{
  "n_head": 6,
  "head_dim": 96,
  "d_mlp": 1920,
  "vocab_size": 25035,
  "rope_base": 1000000.0,
  "qk_norm": true,
  "bias": "none",
  "tie_embeddings": false,
  "init_std_qkv": 0.0178,
  "init_std_o": 0.00399,
  "init_std_up": 0.0178,
  "grad_clip": 0.5,
  "decay_fraction": 0.665,
  "z_loss": 1e-05
}
Each number is 128 + 32 x the weight over the matrix's rms, rounded and kept within 0 to 255. Layers, rows and columns count from 0. Numbers have three digits each.

# layer 4 MLP down (transposed), 1920x576, rms 0.106, rows 370-441, columns 448-511
103130138098156100170146152193098134161187090097112172178152104171141145106090138117126115135106187211094123099078058108130137123166131066135111126141185109131147141174141093128098095165126099
149120140123136152096164112145081119155149145061058089136118149137092088107151159161109126161167125128183060158138120132194121108067076046148091140128148151089098171209093133095107120098107110
103137109127204114118120139059136103132082166078116126082137116104114188057128132117149068098128144110160201093106127129150079084171164076177160176099122157141100178122071144141108137148141084
140121122197163154122116142084144154121115161173083165139137089166120080116155116052061114147146110111072125099181149201128107138127067106172086120097105127064118114137123140102140166160120142
101100127097096109143123187168174113139148138150139095129135168102089089141166118135099150131069089147157182185107168098144100075128128190140100172114111174123135091118171119105135105090145107
122213115113118141159101153173155095107114092060142111106146132102176158129129105154126120161091142098242096201145164039058136126178127165171083094178160154092125136114128152106119166146132119
102172189153124150109156175103143133163150131132127155124091106108116080116179144107165154131111179084155133171142166091125130094186114118131144156114063109127225146155145131129153128138159142
102092076086172107143147150158140139094085152133130100156124176143180103129098177136130187133145178080108203125153152122210096148118138198133109113121120143106115092117146142112103123135121112
106105152140174118121124135154105129195118140124171182114209133119120149173128125120099097120083112130103141122125085069164133087111117157139130140116137116157134135147080132130096178149116104
091142165152133090139135132108170150166138113161091142114115121125111135123162136118140124203181137092142193160016106235170121141173164095122115084102107165145125126143152182133161177109069099
155129116105091101111104106067113153091082082185144106102142121128115123070090150141093127144139122067106106130141122138160146093109142118145131142164148102139085109112146166067168108071144119
050125074129091119121142084079131148126188139059094134071153117119163158114177109143097064162057155098055115227126078123083178094089147142154127143151165078137146100081100061155094123208109178
131144114174122134130135096110177066130153129115103108114083119107140153144126132108151124095133119142086156090113084130172143122131144127151098121131092100161142107083142130164124125130103097
141150187121131128091173108133109172125153169072154125120144117111180121125144053137092131118196104143073150144152169142158133121125128165115077135145098218120136133193103115168132173111164108
062086153091070135058156129147084167151106132068157127178152151103137137117202139164166087139136073130120177155104181159125071142060079147174134166134160126120151086080104109108092080126117110
143156179182114150104122088139078161124142120164150083107111128121159069084149183135174094149146174136131092080137113097123161099171200170068147139094155100130099104116157109121108163133138145
120146146068132038142134144161173138107131091177116083167131206092077109081145112168098156086143167118115148116119078088136154170141104175094163095136104103179152159108091170171171137158157092
159170094122005139137130140147111153135136139065166178119138100106086127136121143153140152111099172108112112135142091142139153170191117053104095117145132126135154101170097143123172167130154155
144120131120178155158137070128149127159119098130139148087109114120164154072120158135164083093100115158133093182179107104200166177124179106113132167115136076125102190191100096102058103088104172
078069095148086140127140191150169126117148128093120154087051176141086102122120058108126125103156127081125165187045161073149155171070137188114090142141110164131129133169146060149169114111144200
169099095117124151122139155132143114070125127131065099141052111153083048133050111122183143091100148151149107124164183147139092109187135156161127207102138120145075140124121017123138131163169132
091157129128106100151136163113096166100145124109116177124119122180075138104136119087103143119070092102115162170145166098144169129134168167103133155138125162134065135073135099056132080122159190
167108109142108169119132134128194164124105107127096159104132161136106131178121148153083126152119128124022169075145122158157101133138164130160122144072131104151091129157103153130185136136173097
120110136150108101067211078200093060171189123103144105111155122092149145155144197127124183125121111155166176133075148120155130096101140113077159070102138059111154127067165115054123164155120127
187137190147152153160123195116150101061062096121102157143158118113133157060110176129091104180175136084137144117160202147139118135096038126171123141142127116068130165120152132200157180176121171
161121151148138061115087106153124062110163144095096140118159144124142096155139065105091160113156132156091161116141115135121106104165112093107119141179120079121097062156129170131163107157176163
032148141133106090152103142114091156147165117073123127162100149136158094115130165101172065105133112113169056132129133130138119149170144128114140147064148096121165123082062101147120172111139169
129095114076157100132104079148096178099185143114120150144083137108112089173153173120149143169138128170160137099103103146072139115102113154178118139169095047093113197109091120175114107178141138
078123159138085124104126145078181131172110119126079134123133173115066170136145138132109082127141149116054076099125132134088190130115131110127118143162113228181091144117135117163132146169119186
152154176136104133197154140104174106078175120141167076166111168148170130083161105155171108126103178204155133108119107148122104156112181073121108120136120155151100085150091112096187126116105126
097163178104148119162141155179098077104106162082167151070092083128123127187088138160162146155157140127122170117105121152074135166141081166156157174119133135131129134123189127139132137079141082
092135113192154103118114094119143159163141119092148110098139106157100104143130121106087183093151110154148056093138132143157129098145111134175123082111164140065136164134109110108170163124082153
177161135105124164148158133161097119147120165207143153115197160133133136135137109120163109051080163089115086107157143171143108125149092151152123158111102107170158111130110142115110156141119148
085100161127141120138161098153121186138118081121125167202162125128097122143171089135091148124143156183162140147117131237125155121157147097120151189150136099100143090130156146158133099160103120
142129138133142140196128134095133170170142127103184146186145134103137161115161126125129076103112105146094137182108128165101164107157145131137097117119125150114127119182126117147087104134135147
150132124166120167176095119110126116175081141181122137092133127101133142121096192119111186088127136089118162122128130193087101083199109159119186152090116152133159118129179111170104134162077110
166123133159172041097135149161138129139165170102160163172106167101103109214092131160088138101083118128088163079097139154124187156148095062139099127079130163127124057177070144132119100184134178
082108117131125115158206149155128077157146184112143122095211160130101165152137154126137175153083139107119133091090134150159132106173125127101112163138161131165106157118138096126142135194139103
129115109126168169106126168139157152121102165197141151148123161131120109128123109101148164167120117130155157131148089152118084125114116078131149124134097093106125113139167110123109135118104128
066104148099100097152135130098126152157162110125148079066115145165129090153109121114157085110162139133136086100109090093144152140107112145128087138118096161078103133100141111136143134122140118
115166088136099107068129095142094116108089107074124122189159095147138130150075133113129137076131145096130113132071115107119090081056060128115086104139080159135114122120159109139189155148141112
080138080097125136194091134136167109101067108143150093119139140107134109105141177098133105089193118191149155114200157126106143155104131159150139137157151111083117107129094106170082089111128127
121113137162088083125183114154060131110116123122109101197123101123084114115118109123072114112184153122087148128118167127100102193179098124135130124160189127121165144154193094158150127139129153
135095179101139089124127125149039101126093117099132094138108087097134128116106097107131134096133095132126164110090072162159115112101046119167131103120145096121128142104167122081087147156055099
173101136100134091170132127096136059138103117126154095111084164144127156125118049083105176091093130054115137063168216147127173092110143111108124111104115073134080203116044098121124133086137106
143130122136107148107119079123087114133091080149152117194095083149166177138123178155146173168135123177162103157081164129114150170112184166136136141107136074088157187111130132150118159095122156
159091132138141141197170180134108132192096124114080114149065052108130196147175129118099149136151087153156221071149119171117074122119138158164120187128116150130112146107089101156129131157161080
084129061156111205102046092150144189114116144096145117180139140176123119172150086171089140170130072155104096150121096093163119112092102117123121162131146128158122095099132044120109156120112134
103121144161203095145082092126151134074148128138160120100144227117118159149175092159139174138102132155119135101117153106163129113138148134129173049140162095210115139052137174149099104119135129
140115093127173137148170113160170170175111169113140082172074150099150144187126114103120141112158118095117159100110101120112116138122066224171106135112149192113138076143114127085140179134119126
135124159118136130127164113086144122149146116143200130158163094135100204127132144101165162121133156121087046085106156041135074126126128082171142132126172112134101092134113125145125101157096159
132144155148127093176154046097150140069133142149174130165095069137118171130095101105193160133203083104122110203120102220131124121168126048122085099186122148099150128114092092120128188140104091
163145108085164176115109186106099126086163129160139152202113160159148056190092117083177133131112129138181098174156078174109121063164113180127139099153117129097130152017108149139182062141156151
162111103127098157148120128145160108101165095108165146171152125131107102107182133075121105106110073150151139122127145122037078088105098132124133136100156176126087101157157051096146120104139194
149128150117060122108189157143116095092104099113129113105112110124107124123123150164138114117160075099159169149142091134130144110141142077164116132158163150197141093171146133160106138073111131
095101177136123125162153089110129110118108139168114123130148108076146137137140143153120118096110158139152135139149105080141126085088156173129117091157171109126103178156082102143141144166095119
104121107140164189130153146110070099122151123086106123103097129081134124130155182156117058148104153191128132131138115171104193132169123093148123126106106154136135171135117102146121138134164120
110183139144089084131190096146191089129164115128126063101177092147137169129156149110130093165159106106142097183131075184149143124087184148166132141137072103103120133118135078138133184168055113
136149176102135137140157093141123084128126146102164158121161135132146108120107160155127123114115166139083158175135145132109179126139109145106037113177124095141128127113155135115142123086086128
153119130108066121171182086102144056067166186110133107142148138163163134139151108128122160133194144103160141098076144205162063082132110159151147149113114161138111154078110105150169117154119099
200105111123110167134128151130166147127184113173147164180155164091139129154116127077069157026135144139177081131119184143152117096171140100120078088112099056158163099080099091153123113201122107
153113126112140145124087089145145091072107137141148175080100081125186119159181185116181082149123138098112141134117124064127143169172112131130115131154104086055166113121124085055118146100106084
188106109161116101127180100141141138079095159134168155147155061128117077080099169127130165191158106143105057143176180105062081105069067110133127137141143138156137119145110149175166122122147113
162058093145136097131137127080140149138110122191133132095141135096120153102116117045082128136051111131114145160095121088125086140140142146126134213120162151125120096129100169153140130117148199
139130123140101135129112114140061182139161113150108137110145201190089152150158073162143130109110166121129100150090126103133119032163127132110094118107102135124114122165063135189159144086138124
111144053143100155107088102043125120146108072097117079150143115124124152144120091055098121129135111189195138086168177077143125082153185138122180106112126129141116117137087171133134068161156087
146125081064187112152191139115148190154162138127159117119148144100093081153156103119121128146140196172144110127061142181089093105078048124127121136147114153111097154103126074086146130168121071
091096155189105104135139080171111099115108143123164157067164126142169177142143162141162117093155119150129170129136095114091106171160141075048126190109172131131200180110096107108122161099164121
124162140186137149181105116161086120118128106103116142101120174161124131087148095175117055107116123136142133132125118182131129146146171157136104091094095173179152117087143161164138124130105178
160066106105132135080095083127189208063201149122132146128166116117092147125073109126124105130151123125085087134103060083116173179113087099135145141056108130115182107135086151142160154090172173
058092141102082127119142079138105163103170168191135154099081112179103104140107093130221168124111068109114144159112122090146098156074079115163138141098168116203135178068143194137141143126127116
113108116095136084117135123174180073127097139149120127172142128130127200135132134131144124154153085146076094125109125117133141153127176156116133123136159143125111095186116123146162142149131142
# layer 4 MLP gate, 1920x576, rms 0.104, rows 371-441, columns 448-511
145127063146082116092154122131119143163177140137114215150153148089103041128096183103108188140078138096156110142178133135153110145132166141128145108132099152153238123086130131180137154122139107
138199115080160152168125123126142096133137080150129136159132136142161148059138183167129052123157201077045106178165125126181116114109165057093155130087119115141165056126148118124159149098087081
105140086171156121183115136186115130130111133224169128081077101136095124090141103063151147129175111119105122133145129099093190090160113110107186167159119126108154108123167116065069124149184200
129109133173164092178137110166223146121168147141148082121133104132088165079121132079146157162213105105124153119104149098155104157149100133158110109134142115131090136119115102064128090119177148
212179070164144120128135095154122141121135147129118113113070096097162118155143142168113132123172136110113067162152117135134115091140156119126148084124138142064134123149115153116068184092179175
123065136158109114164124215167213108103121103140133088091082112112157116125151133158132172133117107131140098184135119106144163122176116104167113149111114182118132172101161124106131128133141058
082122127129135206138153067214184102120157161057094182147096121198156154082177118159035151147054170158133078136135130166102140176135118114149133073148064141078080178091118124136133168123147151
152125122080153105081092142151167153095141112199114102121179164106163153134133084145164161136095158091084148100166124146182135152176154138158155176110109128113147196142203146120107139146110140
165132141161132103138103118161125088184135166140154111134163141174105157149084088139105152127080150089115132133135157132137135096126134099176105121130122131071134139130140111164166139118138139
168121166118153117173059128140106139191090088100039102141123167124194126165165136072146167123073171218131089117063124130119122153108144093118095105136122188108147114084148102162124169112144138
183145158123107139100162164117123140096162051143115108105107126067078137142138115130137082065127130172064165093096107136168099141209126120116158106132069124134147154137125154133170164132146124
122209131096098138100164072188139136171140163185113072091148120139152077064148119124127115092157132132112103025110135193135090090132078107076170136122053093084076144151135080095148191144133140
151162142152163155113125079146136102132177170111148130131058155108118131137113125154185107092192133160137185115151163133199122089094149149125124119092135199136160155091107130134124192092118086
111132165101114114113192149075142128095132118094110076118095134097148160112135109152151118158101204166101107141131119126208133105164133064134136165169152192131140122081161178158158114117134124
104144142136150140152128083115102149112162127144138164092137107139128121120145170149116131123173157097166139127139101111105137149117156143096148163119092135152083137129156132105110167060100126
049109203127151156049107174161127128126129113111143112147101157156072098167125074119107121141071114161093112125128109119115201095143179135181149057128140157159129108090142203114125105098121105
057102134120095078119131114088116069115175121157131094096179122139106130195138126153096147106167103116112150141121079128123147094121144070077161133100153154138145160127134167101131092119149188
140210167097082097106162129082142073142135114093105115125136095079131165111133138139176133147166131107126208160154151169111140133157168175108113129064133112123136164069148133065129053117053144
124098134090145187158144066147100145128068104139111102127156154088142151092085183087125122178156166197126190169160208098132127149145107140127097026155163163029117105147126119142154081092099096
095091122143139102172131122090144124158116045128103098080147126113145090153115195119154167139088102103211064109073068104114103134161145122066051109103116126128161114220073081150115098125030166
134126117189146142087124185165102080090105137124116094081129141205099137108149125087170150150131148163137152151169094122088146110113153097131146137195120109133088115119142090126039132115089126
112129089113108078134177161084134179096146139111095140125157127153145104150117131114185154164124127149078091093161124121150114130134132081169129108159125112091105130110119110078131155135122143
099155138110117086139066096129189137098067140110166122127123124122169145153213088133132094160148198152167139129134077093132102097154119092137172138179119169169126171120114118111114175120145109
165125126078146121113072102106144149136110164119143073143114096118124097147178142105103177099136118056090080095119082122138085116143055128125126128084117128143152134100128147106110067166124177
107179116157112117133091204128132137139102111146098052093097083156176132136106117104149190100104161104159089070149095124161085100094124180090128188108160153187139105102146135133122145103159110
109126173153200122161167152116165122141160112092084082160097098176088162148144144162155069103115104147144123154161178107129114061075105190112113139108138091106066180099121112100125107180087133
197107148052128045145157165128163124112168062161158125120098139144169122136135168151070136141111151155098180112132146114152110137132180117104137127142145105148115184107114139118135138102152094
157128141125200162131136160134159087137143143100140111104118110115128226105113121115077145134098154137122150127080151131130108141164136162224147042170148107076146109151095118198103071149153113
175119106171111104121131089201104125103102095132119160127108102066160103157173217093122111166110133122141141147146193154097156113084119164085129117122128169076078145095114058132123118134108064
147123103151141091100066145199153146112165235068127137132191175097142124126149156137136137142104115094157153187150121137117138193092132122143122129184124146135137196160131127086193179074167129
176132072155177110141130147092192121137111087146144086169128124147089129100138162116147117176129090093087138170078141078099115081156114052113064136129128162129076118167181128125125176142118098
103149097155136135163121113202155085098178125142163120115119120120071180142178175121167124072194131113141132073160143108164126120132126129198126140149096149173113110139103121144122150098128152
096096108124127104118138146055135150039145150091172120128034116111140134099171230105123113114114189079142140147127133150083147158137159126105191138125154094095151143134151111131109116162153067
099126086071103126151107087130188116091112117159109105098179114139139083053145152164161123127171126131163124110118117106156111100109154152163151147110110137091156121148133132112129191126137106
164098109087133169139113080134122135073124081151144157079138110160159078094122094132167181072088066158103173127100151103085142123152093146122181132107189105157151103120120136099106129166144105
155098116188143116123170137127176124123153079082145133143140167146134080132086126139124108098150170093101084146137115124216150098100211118134149142145103147139137151129174135136127151151132066
179083067167089077104126136192117128077172178130065080094087153068121171194118155105112197162126115194100164156180127123152137090128225079102119117122115139065097124131131162127190145175166099
163140123133101104137156093093140131124145122096152163176093097112127101108124103160096122054106109135153161123122134130118111112098153099196087122167081124135105124135105119143131150101144100
108152118147144099092172119153112123144166168133134136155084140149139141143158141135123092140180130138109153060147131067109124122216081141143197106144106161185096171126132102090100152166125115
148107136072061142146164107099128118146123143144180121168117095153103097156099187094146179100088088103114214106123075076109180104094156143122177156112170141136143114087123094133101139114144098
062117119081080159172157160099085178125164136151136108129098150111163111133051123163139164127177114110180154098127141149145188123184079097134095101129159132130159134115144188116111137092155125
129116082140073130111117174118093097113180108127078090130109109163116109132127159128150124110103162127070147077176136104121193092142114133092159162133113047124145185100138129110069141130168127
130089102139102113114128113119131119198157177118075125173114111106128109171137178135118118135142156108134112089135146156110081131112125113179143138146167132115119097067084132150117155137110157
189156083153109106114061123093146139174179168099116137143096166113102121147125089153100144152086098103128120169138116130188106073099134135141147141182145089134174187106093119031123169100097088
074102127155105141121119144111166157162165114132110159157147132175139077198054143039120096164123167156141086118079123111140090104094146150163159145150071190087097128148140120124164133087188125
076119159059130147167176120155110137138132160151135182128124081099170073178145076093122130113095156140096172067116120089149152154154153095096100167132107138111113079073196126103072149172093081
144146092119127101102164096160120097098150128128140096156216154079117137134118090115118146091126093150102104096131104067119120139134122131094170125126148149039143137137142134138141185168159125
137155170104145161123106089157096170146177092173108132146128111192144141148152175153168074113102107180120136072149110087172102132124152116090131167095139146086153108104151118110116129173167140
109140078128149076060106117108100115153082130119108099089230076184107093124116126130130128104123149079134125180178120121105140100115087111125122107134117160094122127068083169094116161172095176
138167143121150126130133139145134121133118104150084163204115117086094098140144132142136093152097126157149167151126126154101178113096109177075105120114115118131111102112142190124047174178106094
127091114182180140175107123154134108093150163082171134097157116153144164140134091118107108138082095125144114109113120128123150120167167154093095121101093129122117128141157133161138107150149124
106112189118136215144157132104137083093105143081096096129133106126102123101151102090176088128125121195127118123121122120121124161190134046121178104081088173156163148200132104113106157100160135
147152168090169118135112127084139140105171139086103059170112103083119163186084092168113148134233166117046120151146086139136121101125111112151175106179113164073117169062091206081178107119083133
068135115141114108134153130136158152125179104184158111141151158078152097121130119105145097128163114139147161146088157130167104123100108115124170135119135142191112158059142143125126179147160105
117113134162125102188161096110115108118089084094204087141088168134123085143090083153071050071200138098102149144211133103133091077202107144090103135155183070111131121144098171113180146144188117
085155132104127073141097123163131188123145131121158087131138120064113146105119128095150124150139125189106168096098185086097132116103174137151091100154135092111074097135128092095098104111075146
142128161148144109142106139150111152105124122146105159074117124062159168118160112131157158160117109095133138113124079139137104112119157135126178200189131154139140107150097105072154176110197109
124119123104123159122141151155163128114129179128082081148034075174137124106123154078119140115123134117164115120122160095129105128106134125098135150041111132128092139098116084095166089161127126
104152155171204127076200148150096125209147087131093126153139127139102052146129094078161138114131151108120129160066178128168114185100120135148100142111128154064071140125118159094080082096135085
124147124090125131132142121119113125148135053173108097120106144097126130142125152129131095146133111168108131101114141135152158088105128107097127163089114170176133196122087133135139118122130189
093141075125103115167183132116107144069193185177137121109117121131103142109206131144140177091136110141166178116139107100124134073129139152122072149160107136073135118187097086153138121104161077
154139050090133140095158126162035138154183107123136074087098066184108120171135182161165204117135183157169151150113131116192185104207152157123106140152052082138177104080125102120144108185097145
099103099116143119167180066136138158121137130142135085137167089136094086093091075130155061082157136103132131089142112097117134084085121164246148132100157083145127088136123127108099183124138170
149129098108115211095162175162142202130138126121154195064138125088104133131104140075185128091079089141143101101140159138127164160131138105146114068075152156072088079184110158159182105118095126
127156100130111103126154087126188139111092161147138072134149118146074110073085080172146144079189050126189107119122100146193121133149158161123181084116108160155154135108147143191069139174162130
114171131177127148079145157102123151151134148189102094087128134173167121168114113133143163126133184105122058090132059099163128108161090113120078139141154084063103132146122150111112110117130168
111119163160102143119128159162156152125066133143179135102180089111188097151214079143107138162205190132110115116071081109175119163133135091130108145134139130076163149134175144097130108039146164
149057112076158111120168190163142123144090179129150115122121078097112095137110121143137168138125112121109152143149152144110150199125144184105154171072162049072159134128199123114124147140127109
184122159116132142097116168113137148080069074153076216061129123156054126108098114115122136121075154161139115075141163139122154110173175104082104112094095115141055108122135086116158124159157121
150101150143053103091143102134120134124130097121127137113179150168138127094131133134159142103160086103136138156072122130078157064150072114112155130077125149117155128195132129103135120140119115
153121158109227114173099119163138151095179117168171097120133121152146126154158070127132172147156174184115192102150140167094103125085105117150132176151159193163116093209117151148102126130082163
# layer 4 MLP up, 1920x576, rms 0.111, rows 371-441, columns 448-511
158119182158169142134118048180129043149092093072135119189152109139184161150108120081133120144135103128147128149110096111168110137082029113116181139172075119151118171131099092108120191116111176
111140152162114130151077112107160124154109092171110109074114114116096092213159075099114141127155102091146113129091114113126172150189166066142097062076125153171147105157115122162158150178176131
117147069087118145089124140120192099079161160073101222129166133104132121081107174165139174121184131173148100235092123138129114148143144156111133131134089122144154117100096136089161101143105097
142104132102104130084075083118112151105150103176101143122151125115095127122157143165125137141134148151128150126150091130151154146067181123096191121146083088110157106102162123199172101133131102
150088111144157124103106158167135086110105085123143099067111080138150140133188126136097098159122099142104115084152144140138188115123128113097189011152174121085172051131169128106096112133177177
124214134134094163136111123100161122140143088138171192046115197170140135158106162061130136071137135127114138080156113133144155165197169067055104170137071054150173098148103109111222101076162141
128106127121156083128154083155144093104182102106099142158152162136156106139147113076121168062079106144116143131153107134141087137140150107167127164121153177139114107121108168110119079142159131
179099130105095124088140078090153115105129102098105141114131144093130111163149104096087089086108178138039122144142148104167135068113126134158133087121116090117141135118117112134135113116104155
074168115132119130162120126062126164161122124117094168134149101058174147069137167089139117153105106092063079132145107167050133194113165148071203137150072154147114052140094171150157129189111184
175131129071093145090120152120161121127036151103115092109165140047127096074130169086074133063159197130125027112182092106147084091071116111182129129088153068147132086074134086164110152164158184
121158087091145083124112096182071131120085138141187121083110184146148127117074154147087098169125191091080117147115160105050149142129125092121095193141160142134132139115125154086163102132146168
124126181131113106112169167103144116117114192154139162134079118141114083107150126140151125141130072071145112170063181155103142146156163134152136135149173155125174191137192066087138117126095141
113130175114170124135184157147072060098119159104075141123148079191121182110103102140112129118119175160089137152134128092139102067122124122118153079158204137183064107140134094175136108103163138
103143170163085127063178103102071146134170128094120104122105121140128163121144143115139098127118096107120122134080096166172145164125122145204083144090117087145156110073139123135108120051159129
125139123157137147083079141092142135068113060135085113112086167202109149198112139064143186144130202091124125120177150112103100070123097112133080048132131127127155088089161131132109120152141170
127093102108074115129156116141115124166101150124122190149157091154104117182112101112135163137133107127128152125150157141070138139119139139093147135118098081121077154126163186085132103093124104
160153153141044061112133145170086094081132135154121123140132070140087129130163106193061105139108117177147111148102109114084106164088137038128144111132142115120198127120179109079194137168138181
086132190072123166089092154121151144153155110136156128105116109119105077122163170158129140075135085122136152167125172120149053175099126146099097123119091131152184144070152102150081148118125111
090117120174170089148118179193146115137175133138130130161160157128107087127122094128168168153069168122087152176131070138130139152150113137119094120164168108117106195118092105072149139092150121
153137140158159128165161153114173153109136148114125141132149132170167157118092123125119137167106060144140155163102143099151142119128104068185139094135115049159140137073144124089141141127109109
089060092125105118107165140084168144116115139128132122113119101146105132091129103087117116091082118083133151163102141067186178137101088142141171162162143145133168101158099147139165133125102156
149076120127178138145158116082151159079167124186127113113153086148146091130154105164040134085144098107077178074090151141189145097156156110141104123131172151104087101120178139153134127166168142
143124151081130112137134144169111116143159158125180124170089141102146135138129113110129137054066132161105102140184128130102161147096170027076106114142154180108146114099146122128125130145145209
101165161156106114161090098100119127099140055165126132147137105174123138144128142153148131197145206151140098134213119156074145132071165091125123126107120102060165137099190098092110139149159200
151074091080120148135121076141128165116140128120137116078146139089137104118087090111115137124155193123083173140158123110182100193121115165082112081086066135137114116095123065133114109136158167
077109171061182127106142120097106135134158183074084103142111116209131147113081183120147178138149128110244127144113104140115073140146140092119112105117121104140080122147105096200105109139122133
099045094101111152131145109102099132131125175191098131157114095131094145111106097108136120099102113099132101078098090114096125071138178184109110167168113156091161095137098146145117134168126204
169089136175132101123155121149170143117114120137114084086148147097115085068108125125081154123160179159101120105138169045137143031167118156134158133096114181075129088114120129125152133105050167
132127133121165130116097109142097103149092058101086117102113161131122113070094117034082108179140138184158132085113169202057155102114145143139146071139115151087074110147111105164157111027087075
076056081100155151095094106120153107101139131135133166073179132109142101160203105150215122066115204076131103142137167094093092199135124141106109117140172103146147074110136093147092147087123075
197117067123140096133099193105122199162121069162112174073134139161141116128073082161134133108167107149124111139111092109094144119131170166159101121170193131157159158100162130129115201153094168
160116073145099193126133178129134146145104154150064184180149180119125092159166110078087129077080144067083171155096097132134108131206104156091140146075037113083106150108109145135164161095137156
167146107142162084134136155092137101124199092126123129102173141105111124086152183151150181139169077138075113085131118145149128135067152124131138083065207144168084211135144172098175102181109116
129129153129168171113047078085096154117146098156102087116139120146115170092110114191105171164144178160116143120071135122149074136072116118112135169137074087106124120082106109138165172076120145
133127058123113112132151066110138110139114149056136115080099100118134169112149090110191173076107146111187158074130160090111154101075125136133185093134063145124107143108096188179156134133109148
119099115102078161144095130106145058132145105111114111088139129100092119158108124122143125173136144158140172102089147130122109171128153120145199147104144177104107104164114108151111140113122148
042098186178154117164172177185137111153102097139147125089193125131178099122128093086172151129150102121091115103127090171161116112137165144138132186150114163129163116197150120162116112079103167
100076112119160146086103139206144123106103100114092034136167094096123104155137121158162116178091108128147097111104076129155080159135126148129151187135158120101159116129113115141123199105122159
225142150103140114152168135090088158146122082124179139129139146106170121167149104134164080056170113135125166111113110183092126136120167175162032158108130063068170108132145125177165106145130111
128172133148131116071171074095130171111091110163120082152105162081147134133132165154166119169116131117173063111108142089107086099141131170104145180121108160170103161101106173043150098130107108
177189166096138143126076099171118130163115104141136100158136130126093105107094131166141130080099106145171102110133135106145126161150145099101145066095140112133159123130149100122114076111164115
117142120182138152181073149145128118109141083074131162124162200101169165154118121108110095148120114075108126151214077150140118126088153068124188075075120074089098154131114152139153199120143109
122121200150090119078180114205138179143115151112154109124162141158059106116115069129102177170105161115206168183124136149147082130098143152049107139132137162104174137099170087112079136166112172
133087175103096097098075061126121122129132135086157170187120139164164096089108152096185105165118196152125123138151130117096153120118103160098132107109144095200132138140112135089079149186103142
148148153149107127129133123117145103147102117123131134191132127096141079122138120136142168106118155174083169094157152144167122169120148062164080143130111098119098120126111155152156109189106103
097163098170147136076111169106079110144101048184172110115155126156157092131160115137098125140156074119177137133118119164144099062142172115114091154121172110189093094071122141115160127108219164
145119088172148134109080106116117151123127140160118184102131127134091116112084107155138153160109143121130147125146131138161181071100156188115157173078153151161170139118100107086081148153187140
133142110123156129070139082126112144100079105149052136134088134133159121151152102166141080111097098153156151126119077076095116150160110158167183144163091083119170102110122155122149154143127084
161157131104146109155135168142170072101101115157151108148111101060155166132092157095150182113077179093146137128154145139151088159166192140153151124142122124188137144138105116153098065129075131
072116097143112145139153106128013152135145166182163164092150157130136112120181143108093122173181152144114110103122167062158088162153111128093146134149107150179150174158138154087147084126087126
101162080126161095114105103165189153105121189105147190110175154083130088101136096174138132133124088131105102104091125184135136132105152200144092162140116110149139102128115082100129154122090096
153125091145104187092156127106164107080115132204149122105129109206117104060188159104102138083106133136119157167115186076103122132073107083090133121138167108104166171152143103126092144142088144
177152128152090184080132131167169130158100135073104149059147126164115156134169136113143178134096066130178058208146169141125079239119161122121103182137142120116109145145168069126144112131106136
161139163096109167108150196159136128182137127174153102070148119104134090173036143119160097142141150116144064081055190129161168131117122116066125142114136141163118115113096117138157177136160111
139166115177180147154156162096166146151163182136131129102131151108144133156099126109130121133149099089137101096125137118131177080124129116125163096088136099130158139111144165085160123113100123
182133162110140172190177138149124106136163108134165126138086132080129156149118150162081133074153181123146115147158121101149081140129168129177080130078130168153048140155098147112084094109136207
119144130120099073054087118158132142182149129110076191109151117136086161149121088079138101097126122171111127086164133134160146116122130123153205125116150115126131129086144133152085127188138083
133123148137093114167168110155162154094149147079140079170116091151149097096167139202168067103144134151171116091139141128137165155095144148101147161134079089172117080140155072116144088098066107
101141126138090192158182139166154156132147156083114113163124153123102140100060140157102125161199157140120085155112090106158146091132131144120102124159142179133121186172095150120194133155132149
133181152091098102100122134124133092117153096163147128172103170105123135143071146133152111116047091135130120144146132140146152114135080182069169099116142154161139147070155039096101136105145154
159141089104083092141151095134129099100140135131096083166092086203133128126197166143107111089166100168134143151123085127180168148169111082106162176106113088040091151144122131132177097107123148
143121175110104116136095127078201104160093107149152135138147019124120124171143184092160168125129126092140143092185127130091114170079149170112127108127145150160132167150085190183152128132146142
137082043167073087138145135130109121084118168164101140117152114126098082051120122155121140101170103094079138148053194168098125109100148103126094102150140097173131114113113180171150141090107148
139095111101077154109108123106153149104156091115133173037147102186086100145170161120128133151121111074115076118177137129148164086159095197136081152120095108085122125074108112098137115085106123
169212066030097122111105116036095143111095145156147124125127175152129090170165124113174109168121119125121097111166194157090140185162144129104122111111135141153149101108121150131163074121076130
130112112067092116109153145167154150118143120081156094160163080120107149121120094123175078157133187123114178128100159155101107066140168141114144108064112135147135107131187155113107119122173155
124198096167152139109136164142180181185147088120119139196104145156111128170155144127119110130175110158089135111136059123164147163159097099084138059164134120025133181086177123131052101089120077
162170125124129175127122102096110102105162117112158131136127075038125105101138090112111093068150140093075157110092093117122100128121135143070100107109109123171128120122119147140113110152115154
110072105155150108092125147111101184138067181096138158102155111107143074121100130149108122111119120072116106112184156110099100149167132145175125175129114141136159081115125123109102127187123106
102176151117079114149048109101126145117125104125144121087078191125144141114099144086132138112076110077125182145114187148085153133113141126157097095091106130122132146163154114123134182101125108
122125161123101090112164145145157102133133114150156118117081094097094138072134148122096148110151118167103109127130087140178129151078079136120153123127106139144154146089108088106143090154120101